Weights of a small GPT-style language model, trained from scratch on English Wikipedia.
Size: vocabulary 1024, 2.44M parameters.
Training: a variant of Muon for these matrices, 4297 steps.
Each number is 500 + 40 x the weight over its row's rms, rounded and kept within 0 to 999. Layers, rows and columns count from 0. Numbers have three digits each. The size before them is the row's rms in percent of the matrix's.

# layer 2 MLP up, 512x128, rms 0.161, rows 69-175, columns 64-127
100:517488479430538439471494487503485556486496481501550471572531576467517426564503523462503498504485521488544521520430599417540524553460446442547449573492540459518497429530425513492505491491438441
086:436515483499468492474589561495462531541464476530416533532482521453436529552507523497471539546496507500481463579442484476541506457437468485433506477501483575467579536413505496476571509549441567
083:519488517507552436483460525447507478501505541497506479504477526537558491495526583388469464489479483496492510496499464533528527530563436484499428475503599566450523535524530454549471443463508490
084:484499473506540456515523454559458483501486491475559495480549543553500538453541455534514557509500522545445480508561428507440498393481477501501463451412525525494518461428523499488461563546530576
112:461553418450558506525461521477554531455536532529513476474494444538474454470497428550516487489490466497414497518465534453459591463558546541484488503501465440489472481437533519527540504564500553
100:449517525453519543497479554482494515460512537526436534472498503525477487512469455503435483517463510459443434495478464506521501519460585521578458532551503460516482509461566490524515518519490528
110:520479562447452512477436438631548524412510445486489576516463417563438458509455481470490459423573540475461465513498492461531546524498425545478534505512474526473504547461488505618490471486491533
098:534493468557541507440496458485457539513515473477423513554531453509544559491542500468447528501533505486580569520493525595466523458471560510498477571500530519543505558510418428492470497542515511
097:488479443469569518569511559451580545493520520497513472469499509527496468512479448555505509536548458527507450522505500439520489517476472554476538533581513483503561508488495574482530437489477482
096:496558440495508532482552479518514551496513483469462509459512468430490495463504458554522493432509428555532541599492481501498573478505423545374536551389522508490507504474499508514480439488504510
102:507494482532456538468465494478563533472543500510510525497501498567500450541532517465474471458466492516490529524487480474510572449551450567451558503490502546470506457469512392409539497546553590
098:453389488463504440493494475500469474517575509555496527544487574540442454521547508508572401492471555509435504452485396477503501401496507500497565537473516535547491453505553532469444539530486505
092:452536445515510460526550598508554546492542435491506540570507462490476506505509552488465524472445534498556514528487503561562595476471507443496477518479414474458426517543469443507568467484466437
093:554487439444478428527543518466475524547495510471513532476499555541485506504594499536492539529504492494550500525470420463479570513507546518425458507485508473513542542586487482525548507433584455
071:436486485548498448520555565575539429522477517521478491473605543424497439453457525517552479503538568546490511493534497605446505444528516442450536491545556526463438480484564496460478532516527514
100:447499468531490515547494512440476490483499441489417528562500515518484524463503531487516539535425532548525551567499490417527503544478445545425516520540518510450527496616518447474528577457481524
105:482486548536498502542427504448501496438477468549410530413546536504465464531494488540443574499529479535543419492466556544572526489514520486513469473535505514496477516558509498437507526504548570
101:510418456534563489552495464518492492460542507400472531570497494543472446531547514481413537544546539521526493549591552526498484511494547477477527421447555504553506487514485469461594550537510523
097:452436496520498547537448524594526513399482540447449513558510514508530472497501455520520456527551498535496506516438521506470567425512532450507485530527445433448429481476473577510489514479545556
090:485419466523551529499459508522550487534491465509497581464484470535509492493506545550521481504472643489531488461430493515483488442452441477465541392449538551507389448523497494466531541493430436
104:560562458480518530539495539566499518483471488544527528561495571458499538528460519495446506588477498524476500547522499518513451479475506495524497495481432492459457489550564454501510529526432465
109:478503510476447521507471476475549484540405444535525556456507423524582551490434490464542452529488507439434486477489463506495493586509440464424452510464506565555454475519479526536497521595549492
109:448522536475482498593497440456565528436534492499493469431559489472514545449455497495459471549437460488442514436437472509541497522532507556512469555494543538529509511505547513584466421485486549
109:459512533576535482488422466532451521475390530464351575500478498515521502579505507493419489527512522521481505586456453483476533483449466494517504506473541511516568543497569481462488591511552527
104:490433460478517467540471483529467484559555464485478518473500509528403454547513504488484481559489516473490484511517544472555594504504578504368480454473480549494481478470545505405508558552510494
117:481532415526534473441484554479589618539522487486508506522520486559504435492515490487496505476479499445492462471546476542490484525485518551465438534433562464562587517473537530504552452514479528
120:458437509499515430432568432467482507442539469509530473457510473497476467405560538527473512516373525470525513483602523486502591479481525514524503532493518534454488524453527498481566516519552503
114:483491493505541504470517501476425538499479473504466455554487507520499514493563518510522582551463513503552512529479496514529457537515551513461427528527477589561430490575465464472436501523476483
093:452478548457481516579453469539541479500541518507430483441509455446433504511458533429515455558490489374443493473502529521521537440448520536472566514607476516464488442490489536554509479523476534
099:515465462463527534459483536476596476505544523452506481458568590487535506530485547504408487440470468456472536475480490538450529536534485502471473510439473516567502446435487531562475510594529438
102:495481573565594448473506587497500454466500510516467473523554454465542508443427558485532560546474509514488488526521475495475472489517485491521458486522507478512473466559449457422471561527453513
087:447524533435485493468497520538531477468521529487507449461504525475475555465612454483512507543480539547495512471497492454474560352496544589415490577512545520522485546539478451467502492460448562
093:536517479437563520495467518490555558445448435500483505454509495541461487446535479523529521467475496484447520528453512467526534537534465496518516498446539496560464443525465445511516608601518613
111:480603510493533513529476539537531514526440404519496491467584530534561504497500409489530532523512463496414480507511475463525583460532493493541484562482484491452524433456399533476476495546537500
120:503453519509511506507508441541517468472595575495559484567516503502467550533534483487529426496533443511532507494518526489526479438550513558490521524500518473507444462537481479474512462510437453
097:491456503590606522494531453463533480561507496540429552465397510532513476511538582552450520532569461534526472549545497554528482439499458505497471447481448559486467518511476556430532554429514576
092:441516544480494462456540523452515495538499521485500515523580506537440439480519473578401536466535487536443533529478484444530543464495469434410595463526558474419524474523550479484497421528449483
110:458521449489503495501421486539489559447448494498582504480521551481510389406523484426527501524441486482487509539536561455467613510527487465548481531445529495521510479479492494491563547589496532
086:501515420474543569470544547459510505513578497493486482460565439466497551485500462541562522495427500552460533466552529543511524459560525489466515518536467471508443524524465445405557624526522472
093:503544535523504507519532527511507535466435584472437540499435458529556489493506469566535536429558564522491480475494483495502477512476563486495500543517493486534501573483455507465496564495484442
111:466449488491474460441503515534492500513562519478524504448495511548446487521595460543536470473494433443487445537510495414555553431519532535483438432461536490548524505468537578487494509561475513
082:543476532460441527527527481567543515444455511523427464432535497521556524448537462542443489465507467529553524522490518506455482421487539498512525493547436483491539506539490502551467539463480474
130:495453515555502572512479527501502530440521533538537470430485488536552462492557547518487541478449553441581498521497494459515506518508531500482519505533563479500508498506465366457562519489542414
097:496503506458513468448500443493491421482562498525460517627530557477541551523483508539540538502452538498485549509533574539538511479474462469486518537496523489482525459505402487476473478460492495
112:502469530428517484482489494496503495461494509479516538509505513496511573530519491575449477484531480514515483537558473475476429431502529519467519531501567484478516636531412490544445553479511509
116:516539448509493473537515597533490516517507485524516552492531437383445448529450445567489508521461510485431459548487526513503618469535516426553466516486472449478543483459513449512539458563468498
100:567461469481451425537442395466473430441536511459593524519526455566505481525436481477525516429464499512515521553529475499530455546546502466531475535543472456502462541529474527502535479460525488
099:580577492501538514483553484471509503508535463497503554462448444463542545518514502507485540424469490489500550565431480527473537474462506440539452474513459556485481500586494495455526396495517485
087:492437480507498475517529412464498491421496429519534519522515561545431573493517448526531420428445514460502492485541462553532507452485575446535525448587535512514552486500492517567465473536535464
103:523468489440477476470481396506560481464469483502530507485505467531523582532458504549424491455455497488460515423489450526526521511445485530533505519479489465480438454447432514535481494480535483
100:504565580536504559516527460463496531521430585474457471597482516440533513517527440525512484431477524554505532536468493525554453505491434488587507567505519418488460519495469489462511469427462459
094:370502481454494453492438483461490520528476523524509588561528480595445444528578541538466487456483546459548502483497480503492556486486520562428486521502576583468470530554551488468521447485509565
115:512501482457527533547543529512453547464563543454509438526530495452463476406507450503493559447448442532553503543558525554454523499518498561447546550470464425516500536527458517485506495533541523
101:525525453472496492522525496493494522483488494534472503462570534517510476513547496482560559549489512520498546502466486454519549513509483531427517536490519528517440511532489535450417495482507559
097:534412508494545510440465529580507470473449437482545591456535473510477531505478518558518461516466489451499485442476492544544501444570464486425521475531492509474458570442522456518528451561508584
105:575492542461496473500466455528469530544482484526503495563488541450494501527553530512475525518586551482474447490530519501548476458536481572493506495454570534501456448512500434541494471476483496
100:549432480461369540516542507541495536547515522504505448580522469446544481425461452502438524502509475533445496464516510556445526458553512474385499465472488492508527486489476524590508465532605433
097:455426526505487530544515540516546455519502548465533508421526434530477468503513478525479410522530416418545497457508506449479440564532539485425521514552512503501503551395478493523534510551504523
089:547512472436565451521485494543448472481475486510443544470508538598468468544516548469503502572536534463495546534507450524524460547418513537441551552529572543464475456433514473522465477536529572
102:466490472468455429481470525523485521495481493519501545544433505474588386488535522524481440508527453463529536523457515488436467555508408552452502596505529503527550467562462497504460512464477458
089:547465521449522573539571480501436510536444527453432546582536500516509533482507429481483458498460424461461456552515477486425455557486458490524465479488539477543494467501496431550452489500569506
106:470469531456499529515532497612495525410473486552534455437560519504479520458533436575556544467560483500540535435529478444506514478554559470476533446500567496562524474487446549494524476499481463
096:519457488519495466499597447446471475418567504510508471430442423555520460451531460505595461458479507500561522498509465548557455459467608506526494487486589516510566532461532600479545440475533505
090:455549494487509498468567483511524529486518498485489492507491453490451431530493465552540470459474468451583494473548538441487477526522499512493560554534539545491571505390536508484504546547511543
084:571545529511555460575442523470479508485462427525480523406486511526450493505462518523491494484454513472488504457564448545528489469560556462513519503464506488488525519489559487476531462422499430
086:477512473521499537476492431523512546499525588545544508495498499444474449458483479508612492462469534539513491509501530442456430497520505519493455490518442496465481493445483525542439489589550458
104:577494502496510548560465493476528455393519554453465544443472547546520545541503512559507533547447464514496533517454488448573439489525487480489515403547514495509476493484551490466469531584500562
123:471490489474519456500471483438507540434485573542522503460546534533491533550579570429478531479534481443536544499505430416496507590513465492526480518547526533500509459484569487523492523491439478
093:552488510423452572564462550536456528470513550491501486582517518450517471541486474589531504475464494441497459516496438533485505506457543424544501482521502517487454468580523459519497466455501510
102:424520405475475519517428545480565524468495508489527490519452464542586503546447494445547477502459493497491508508561505532532504508468597487546461556472504542419546478493431511510558493478545514
099:486507476488480469509473465525460497470540498490496503448536560473501419520588532503464469491469500399438551543506525530453464428529524476504498453477520560498472498470477532513568495583544576
105:455479507472439520518529513496488531510548495435531573486521455406511468507466428551486480521439547494475478530535547526451475465503496436474522504516525481487490508451484467581426568527490493
102:506496464462534426550428530501450485480507515553581491511497546497488471515573503483471510424473508553477560529520537525573523494559505520501483429420568493509411459484523535448528465498447503
108:486493484545468546505549554541589530520495550524543521493567473423528461457407488558430540524456469502518442478438464471473516541480437517481476575518504528460488481535424591529460506504556463
089:553482506533504512541506461537550534468558513507446477507459458469498467505392523508518550513536536442482508564455469545482476483442506451473528500507441490516468493514550493506497506574583456
103:512508471485522535507431496500517435489445525552464460499502533470512486530489549393505459551470523471499494503515438461512528486475477539483512517504566503473513438549460546502548536501457458
100:464424481480496546498539556547460476528482509503509529496439508502558529480546520479527548510519460586516429502506453500548419469523483450546448513574528468517495406508440476479507513434480470
098:549393488471490499510470449523516490493500562482554458562578556507492511548467474525525437506510491436486459525448493529503478522503531551490534514533493535476430456475571611412500454456472465
104:469510544566557486559593572492465516505454475464478515481499457562547555496557541435473540493494449515595525453497503473510473500504540500488462518521478562428487545464542489478469531541489497
099:568528528421488516495557506474504504456508587462576556475501477481495498577428533438511491445502478508473512526448446522437469536480471513456503497591523486538560462491486437512482462506501486
096:490514488513470503482516507497459553515584465487507548525474483442501428548443458543479483543509534514512481443561521570453491519490505451499478480493519525520527458483494570515528497584485492
098:442558524492506485529539566600530524508414529532511605517574518496505467516470521494503495523518458481481546517550473491461486505556442534430446466467492511470516480514468552434458466454433466
100:477442589530531517471514488550571441453456500454455510511545521513430522508472458548512481560535500506499444449479417497444562452504477405457521480557523492451474467527500574525489535437454437
105:479510532479484500499428466493471503556480491473479534482541444532516497524449519442402452525544547517434471504507504582504505485539524548457473529459512416582532484555487505470621498461427509
105:477439534442426549440468523466472493428448506512490536393569545494489490523559553502493554559503490524469510517445490454560510455538470512476523480506534527476468470490495438455580570524478517
104:444487544501436455508452501547491454457434506479475472498577519423532464449494452490541467553451517422500510476528552485554569440526484431452457478512473529449430504539501527490487596535527519
102:485513459550456474496401434505518501475467548462477465455562544469538480446527459481513480537442488527433493514534555483510492490567498502552504536467522528527520476570492527531595545473515423
103:502488504441379510521534533495463544502478523468472537514498488536510449520538458453462523505472507485424482478510588558494570459473519442465497555547564457549501481473471467506455567478477494
114:456457501464501539477473467551488465491462470515456559447502478474483527457525510516464462458462504501487450469499574456504573502521512516395472406511539547491422490503542477450538653481513533
096:474571440461545396544509539593517518492497568422543553527497519469460456568562533493535511455440442413451515541599568474513508502503539537497484503524526495479533526522521466541532519459520465
098:486457504552535481517428419546544530488443501485505527524434502478488494472549464487551517492498437531543550544491454524480437399449528513448532498522538473545465514513506517497588521476513560
094:542540553541446397535466483459493471478470616510544509520532587493400490430485579422503572545544464493475552521489492480477519504479483441455508454470488493503505507532501532457459538468530506
084:568524428498578434457490504460455488566524466498497547489517458514491521554438499539505506497498562496518523517506462557483482524505528452540517547521503565471474521510501515483531422484425485
083:520552458532462416514557561524491506445524518497542504505513504477493483471463507480514515466509489504575574546519511589450484456531516489538431470489443514433529534489507391505492536500504496
125:520435487468461544530456485504491545516530451522437524426530445432514458481550467511447617485540482536510533504456479513506550502522513506470531549459484516555490465487435578495462530507514483
113:454521523485492424437502449522560531455466547502536548472495507498383501503500468476416476523491529510500487510461413493606465522545564545527511499572488433517526536461581555506463453582437496
091:491480520458457506495507490561486487437444458514586481522494516458553485528445511531479531481479510471489520435465498480561510463481491537465569541521547556464452426490521428500505506464502561
129:403503527491525528484465435452570498484504537459527544472477552467495533526566588484495525433485531541487492517515480493537472499533489541514474516567577489556510483471528470454427492421496485
111:538483530482522496537517478546544513432550569455514534539515451499441501523497543531400506494529446510561451490552528468577436485426501607524567559524503491464499520443554517476489530465508461
088:447459429510461538485507487575505591528496505568468538545581521454445518440481464549484447462516560463497432444472430544530494487541514414466439476532586479524518499487507535572512497516444540
084:537479502513532509444506494534529464518468479510436557491503459489488418560464532492475457491527513430499570467468491512502484475462618413518448469486524505521458524465484495518439564492489520
091:525581488502506471504486554482546557555467514456513555562479411518500408502537448452450504493435423480502525493455510551469588497471550437470511485504436449557567494528449547451584505510487493
101:523492565474519451544560501494504466479509521430565507513484503512539502569464477517472541458496524558496534566508482467419523525517467509517517439495526510582522488500489606502514503508432541
104:485478545455500532523476431566456521523551542451481557494465533418535538528497513523453476515569441462461483451442492484508493476517501554475548519520510481455475539530488561581430517480525478
104:510470562462469512520510567487450447486508490537556485514520504508485520511565463576451493464542479481467478503588523503501448436596570493576495474520553468503471416503467487505513528508431500
099:480439527472553481464539469549554513572521577470540509501493423485465459476459543508489487562508475475477523416474459512512529455444469566482533486450417544492479500438548610517475456575443557
109:516499502452463478530585482578500507526465518519468482490520508505531426549395520476514438458471449541419497493570484527446513538511515490514477509489489464530516513552431534491522508432532578
# layer 2 MLP down (transposed), 512x128, rms 0.07, rows 69-175, columns 64-127
119:478540476622488521517509498469488495485469571431483470429476478506471488524490554472467539528466524443529511519506435546450477448552434490499425496524559491463485578533554570511517505527555484
078:490536506508547498502526481511512508524477506465558407502423446580472529492483508450534485474457476469474508435530574529472481524540496539516461551450494514538469489528504575487427402500576464
041:478457486517484567496526514456530462531504530482494510522505532439457449464486540413482487437466541479498463507501435548514498488563458490427453440521546586540501481544511504532510430527523531
105:516454499552495524537467488524446433579470532450409511433500530548528495492511517496477481488498540470562449528481524505524463475415520528508497518463471502401520480505501468491512501534533587
104:445569518496480542539499458446533506448480475492558496496498502644522478552476504495421507536499498459532501513484515475534449523474516488501451531555554464475544481463532514515532545485425558
089:481466455520499507440514502527516445525426497517540496499544511553517500457539475418576427519478470530510483514427534512516513421544546532512511534538474466442496521526411511516532522508429448
132:520504478507482585497468448570454458427541506497463546586563491586498471549490490512489522567493496499455531526524536520450538487443478452524558502530500476459597485540503476511384537443430500
093:452556461463454479512490513555479511518506529469593507458499447540547491520524558503494511476510490544475494509458432464640480507562533531555481456462405510560511504440501511467518424494517542
124:434478465451520442503494601459526484549517519483558548495480461519471512467508450523490470567536418571478521512524482465504543502506484515556471510530513471492521529524457532397489511531462515
113:495501452542490517503478538495534506544486506539521472448500509436496474497471477557520486518493426486534507553488468465441534458532497481447527531510485548459548561545414464502512534518554527
070:458523469393439571550579494525488537460472455445530505495508494487494546491540498512521500550527527487423522456517500545528591466498425501462523580462493579545512507478518474515497487489515542
090:503445480519470503539465498491424535589496526478565433524484490521475434523535494509527450482481559520497547473482497511487487486513468444470494511497484521466494543491418468496534523534469403
106:451455504519526474494425480489495394498507584482494505458464480512508526525482520514462461506536515463463464502507540460497497591535494522522531463459505413531558549588479531530542515559513445
070:583469484465487529459462432502472508548526591545576487480511477499491455497439530462438492479505500524532482460501505478444407517543608471437500515538490486533537542558478465532451522541540525
076:470499513492436501495494510497392507471509517490511495538510542580516559544493524502477565557487518482485541471544526479483463469471488582591501453429566472464563562507471486522449457518453558
099:520486548499504523559501438518535445452575550444477467488489536494528507501509482493405489452541430493559467436509458558458527528488454456519531414456512486467548553445524530516514523558436482
124:490454430512512458512518537530522523478495436484440441550514519447491449511510517476480518562463563532538490520452522444587533412460498539491483456503530470531511510505510471483462490492488508
115:438487539459454567435493523497567525570453495532510544491469440463523546445535444462504444504466467478516550491514472450443510556441484477465514516539451519500477473484424523561510478488517481
102:507476515493502491433490521503452519499442495491506551476477463499520537468513485515453585529510514520552439483575453505534510507459440482564487441480519481600512469529534454497519428470468473
095:466476517481471467506570515488513455553493522426480460517537491500535523518453468489569570501539488432567475418511455419500544427539427517484464544479474519575496593443440515478492538471515512
101:505483493430552476501474512466461513594488486457496578510494480533433601517467519501543469490485483519469492496555461465533495537427486486475455501525509477504550499511467493481522525583479482
113:524512502524448492503571524495488531541482472561588478515432515538500506503450493580537510492555542509575534551492534478537496466458514510572499491481506482468522459489376470546498564490418544
123:431545526519513521475478521593523550392492569507493476560500551467528491486536563505515468491509464528443616405495509480555527492535530491513563403495596507466436520518492425541506458506458486
108:446474519516531502479439468478540497526492510502433506474552515549524524494491455480429490459488473496444538622504474500524453518442545508518457467548518442486441420516480437451462502480513519
099:501452463562477438515502503493549500514484443441511385513559530463519469469508563460486514499452499555544468494469546537482547510501456500514529532558468544552532515459510545503504470472448505
149:482457489532540477478526574434503524475459542480519409571565473537512478520485484543525497486502583481583475497456498565481446530491483538480490473478508503511561513521470475532503506539478491
104:459511495495489439494599456481485473478517523558497535504442538535483475488554462405529527420423517448462467479541517517521573440539551472509512477511476569511533443492501476519605468501515486
109:544488505439487490487433543491532544452445529498509497479528467489523466443469461533487478467620470523467548435517554490485463562523483567511563478485467424493543561530578489544545505491488467
082:418516500455465535461433534494510563474479531450629502537561512470540549437552514428457488504553471523506494508529552456510502493525488525512553479453460500507488530459563477499527490464485562
111:526559527420470516473410483501497515473539505537532542503492505507450504441453528480516472488445472516576563464496481511461555539541522468580533501464525471519445501428526496501503544544548553
108:483493453514492488469520523454556430475480505500552513469529455497549563498540479507516489433444429536445534517496524487527415415440499564518471449478579493448430482460539541523543421551473436
122:476544564415517514467490488545499481451580526510535474433539538490445578456483512537478515526490493529600537509540505466425489512503484580476501523492535514556473494529513460571460523366536542
098:561556505488549522418538509424499429488582472535431458537459473498433467517490519540564446561439454526556636403476509462552534455527530484552536468501527493460514530514422487494498552493534491
109:511556546538482486474529539429529425459528541480509560475418540500511505527546454524428470506487507463542507444453543518594518573455509517489470491540484518522580450476558509507530485534501482
103:499430584541497537444474483578506485450595575443496447531466491494440563531548455499536492536534511541492500493526507517563529445564498580449500531508518520467454495585511551457523450491450483
118:462472486537497480482504438598499557455487601439504487465520553513466476474484480490544530546416457452435530504467563537467522555476513486490541526502538529504572585450553455469487503478547507
112:470517509554457462508541598470547461470468516543549508506476512468516480472436485472481546489524485540531438465467519463465605495422438542498528514512531558490498533461548449523555570457502503
121:497524515514592526464479442572505498473494534450524505490477530447484505443491485432555484577461512469565462453561523543489529541478471497441557538469481476491513490509471516453506449440492464
073:497494492489512496534458437535491494552472498517565469557555485553564533530556446452583537470496505506452567453456519447479584461499485466560469481451554512481411475501507514426467474476492559
110:439558509519543483433471548482495545504456482520444505421506497488483472509538453504500497476443448561460468548460507519446415516449527458554531462474500547575552519482454439469507457480521574
132:501522565489463525454487515489590542566451475584440411488539490548557500474539547494530561470481508482517485497426458504524599526524543534522488495515490489467463460447418492494502505503478504
075:490482517528428485535452552470487463431450507506467500464566481448565503495540529521514565405501477480484497497493444501463509478546466530522494531498498483558535533475483414499505444550526473
085:450475490584477562453524436551539469539534468502429544500473493526520428494444519443519538548475514523478466521505490465536436479567505490504515524488499482503514553532493476520451549533483431
090:488493513510486502537526546573444471510428493502540402371541578439485522429487468548448499475516512484528467490458525566499432520485498515540429516542516525553503501548517481518484461554529500
126:554489474528528549448424572528465517517432455487466502482495544433537512521527495540450449503427514495453498523529444449460441467513502520452484441506518577516520578514497509522492579473546483
101:461554582471485457503448540523463413450518451478439499526492487415523471470449453522527509506453453523514436597554562562501540522511503486472467470529522414534537527528510471499513470489525416
086:534491463533437474558494431547537466500508466416515532479460565549552507500482510433518526467487538551479486506577423513619445526551479542493444506505426501491483427558473492527568517523542442
083:563467494495603568489452512471520444505467551543447496528569497526463460484500480446453486487481550506470541450504455462541424448467534503542419460455437458495475522483535505498469503515476439
071:495456550498527467540514488473563472444532516458472535488539503501523475533522611496415579533471523486510500493512505486526469484460511505485498481488554527525453508521533505501586469429459518
119:505538480538485512552548580438497520519501502550515535489477521472455497537546496505591480463467508515490492518473519553424492480548551417521476520545487514431511530470400523467525538497549494
091:441545537559512482505503504461511486530439572541523477491516467456484494528577499411489453537508455476481491546519475483557501476520460482579520489522483431490473500530551431503585513467490549
087:456520519547483492538487428434507575491475493458450479505455475488476498498551518432456548492397487509526462489578443528393520489505492526447558576489480543459420503541532501551447502516512513
057:514453444522548491545502524584518529467578596446534530546483557434449443470514502532460582438479487524481533548514482538473570488524496546465482557465458546516515492514480507446497520542471496
070:434549524523495500536497490444460495510515537568467458500544482463440459486540525508537502511550513503538500487459503419513481458468466497487474457543533420482461559567394585510517578508488480
094:484418459528520490518524520544544548448504447479594473490512519532533475455455426509579493497500496506508449416445489505480494467547538464422518604498494553487458530530517464458462441493471447
092:490498532486463526483503478530470526556544537514472493508413540542457535482476442518539458455588527499459526526432492476487515533454498481449475523464564418518481474466456467542511476489555511
111:525469505461461549525473517517558468532476529558470426488441441459484457478420539543470497507508461505433511526522541554535495458538456547428523470461511482488480515571565513531446460453476543
112:576468473457545462552518457492508486481419502490548484503486532535484566470494482452477488573505545457532470518473544427510547514476461500475521567500470460478471491578471464533458471555501494
073:532486510518454493488577479490556541459471486477473484564488555587545459489534446477569466469500525454591430503459503437385461488506493432500464534520535422529532512491489524512506468484523528
093:498526507512531497550480533502500505519546523548458515484518478470493521463569455503447516438492453536417475507449515529464527481465432435510479483486542580480501504525552514532513531504424481
107:511479475489468515500483548508544495525542483528522511486488467533450450513403517538534503493505430538498528477484494470479499492478545543558549470501491551513547473451491450486530494494532465
099:480474464500486492504511529515518507495459519531405494508453563514437465567511492593588517474482501489556480505536432456536465530506532525491497490579441487452540553553591546476470524490512466
094:523523514492482496489531480511415496433583446494486441529443467490552504450490436495568458480493566536558460461451468493575482470430510493542463455491530545530556568483502550491493452517496448
088:536498455568391546543483457543516539568473483538527465513480502491484481502450529488502447512519544493533493430445408491511494494523501525440528451485543452501486507519423474440490507531464514
059:512551394491481464541536476504473438497580430494552474497461514546452550515508491494478481449478565527550497444541495483517498460507518525495472536504519538407509521481561503461496534479435458
073:437550527527526527501536529557473472414511545532497450445423474507515482501456509491482491472563513445509527487490505456553474480524471512502427481491482476429435519461511570521538486580582454
080:453511491597472466465444483541500516542541575503506423491491504511526560467463461509427509520494441453447510450487453505573459523532489485479484505474464539551507474463485475538465493489472503
075:443525528491558505438485513536492494477478489423528452571515552578464491526481551479455547465484563495540450480447552506463497529513499506516439528541453487535534517527525460441535484488539510
117:514478445544555474489486531522476541593515522484548428445460536469551452517503532451517465508524495460496497494493486449502529474465499456508532470523526531455462493509591437500480509440505561
099:488452577553489477489519558368499531488554474485514504434480465518562475443545562578499555496551435475516478479499553530472411487484493537527506507516561485500466476464458452550436508482525476
082:451484509536598511495466460529442491482465495570427496466562551484556441437526473506501498546440507397528533514549537531506469536543511512498596465446553530479486457512469538534509431445550462
105:507525474452486559548523568516477476579462512482511596464578418443538460537485571487480487567454449472431477538474488511494457453528512502518470550489578502451563503480468511476465539539568520
098:417456488446534442462498522469535474562539500519595537462504506493485612468524511506525478514491578476456485447518476488527459513493535523481535499523491482514496467566520501521439528485470501
060:486481458515394566525532525563589513487509553482520571504526478450513427475425539579427585453488443507461485521473446495491494496460476476481428568528499545473456485494451536521518506430500521
100:505503458493501484454529458537485420505492481517497434463478447518493430484495539583517482467508472486480558534567490445491459554424617427505518491440548495439467516445504493460568480539520523
102:506486495436446458484466545470497476468501509470469573464448474480563506451529532487521550485512487440441458513491473485532517511532456480485551490462469485478541495545556485547511490526572529
123:499493496459518499496445547519572497487508507551507617521533486492531596489558535474450525570522402508527444526554424440428485495584468494509414450531497412502408470509487513496497525492483513
092:464494493478523520511539438541510441465538536435519420444555536515507485527477542481514434582480558517482572522441534495551559528467514575495474462455570505427402490522520480474486523476468411
086:481501525495531466522551595535475541511591487449484491483513495542541433532523476557544482538451490510506473569570460435511484567585482449440484460454465467521468548518467461463426486511558456
105:576465512482520502496498525449503432569429523567487461451538510563517520495534447521489543457506473507489413468545490485487488453471496575500508564511501469526472465463505493529508475491483429
119:504534448540546490553534420525559552480479496597494415501499546503569482534495445501502496534523490544431583501532486496490492583477539533537499491536574507460470473482483531454511526512495583
047:440536535502472503520604526511574464480499495542459495483515498492573523538513494466497525475494455464409522493543494462481472511410465497498396465486503541527504520490490553495496484454473566
107:573497446445485484531509495471543538516511452503532452505464526503554450504572517525437497482503482522552478523478581495537522467474460559466518540486548471488497479455530480496512475514502500
119:464460462467484448550429491506455473544485539452495469475502457507436492566479437458410479521541505438538523471535446556557505531528557490433465456465539448516532549511550503528525469489425448
083:470540567459437582472428500529436482464473510523518464505461467471449495470508512468509533531551517527474509451544496549485504462549562441498477515528460485524582515549501496504474469456434555
132:538520432560482535449571462447474473535488555508470488486435489481504567533449480586423501465513452542532546503546496542483470484501561506548482483490539451521525574464501532509507529511432517
094:487463511552500495517568481485462518540529569494507434459527508430498479498497447522473487518501437534494492488506502470478405519550490476554384475533514509556540541608498518521510620458527452
123:443535554527455504436490576505472488485512556454472511586546480546449462547495502470518532494548423504442506574527558525524527467461494514421508536466523482449489499462460442519461540433492476
097:437509519441394533534437511539456449501486456443446517496551459501558539519538506512465518385458506532452454525490549518476538476485468536491532575542481507449541483514522422502424509479462615
112:493495504457528484463489455488476483553449518493520477420483513517559422529512543468500465562474523437455517499461543446513468548518517433419524513526570514482485552508445429578503477489561463
087:521468507423475485554551488524487510492478537519381414506495508503507516496536500471471537524527533401441505469552493505543510475652501520586506526459546464490484459602522461475470452582540489
086:436489513473523505387528515484512495486476481488449443523468450509563558534494418532455448496476479484469574488550455483546521518445502546530520520496483522427508518504499440569458472500488471
067:525511501566523496485530469517457475565478501554499554484537430509508494521519554512485507497495495506481597501536491481526470428479476486466467583564475497549531478508499449407527498543461499
043:501464459504487444496549584476522526442497543496458506514447567464500461528489528520467573446481456502573566477519516481490590543477485471494358550479461509481491496505502511475511568522506460
095:511424495499493481483466527492518481567549528494425503544563488455533487496566454500388574463534501524502544557474437478513530512565512472494498556492485496556559502509495522575499480534538480
134:522507556511454464470518554517449508543501475553556546577442481490520490562482559555591495456498471490544545489445491517445477478529481486457459505506478420503581454494462541445529477527473475
071:466421470499414518528462511496471474524432509472552503511536507409451477543481486502578453489521521461500459478421470454513510485461536522515494492462536545410539475480545474509537482488544527
067:487543545444551504509450469441508515500469472488567507479477550442456517555509565502516459415483521518567527530493513491546517511551480549532486507534501458602558414517485513494481515468497485
144:526508482431455492511536473546498496452553530506478516508451485485478477485478492552537491436549491518522491510537477538524540485477410572542538543511547429504555474478483471525496522522429483
069:489460490505569519518510526481492536429532501562450518571523551502437546458548481460405506537457612522494469481451490460491424479502429450449534435498519530483434437497532478522567505552495489
062:464517535452566548510526510565472428418466492484546518550476530595488520507492434509485471470538489438492539502495491504468508480475508525504491513430470479499542459503479458509482422511503539
082:457452511559506503507475519432469473465518520522491446513550493567458466536502459480555492537521513551522490494477483500443521526458526544470500566475526490474483419530568494471486512528506397
129:467530503473415513431509471405504526462478527537438477544542527430530522528532437457489514537491517442463481500515485540488510479407481498503505558546435553507426559576564556578487473586479458
107:528573540476517467435415475455526495466494445609488480565519533466556503513476482544482545488508530495515520503527474400556453525454483483479535469505482515401477563532529553495425592450503477
113:495489410493507519527450515495483420543524483494538524496486573581553520522504400539433473481539495544539541423555501531482476492628518537538474510498444488512482517446488473470454482469424551
086:518479515494409490456457442522481484498561528458491560528490550493553474471507480464489490478487484503487495566518447454532566450460516553543465500593509473480474535528483477529494504480488468
115:519493420475477530538556520566494509487443475529396500515486481540550484541444574520537449427499456484388504482533471524450515477470560479489480473502531450527510431525503527538553509486530582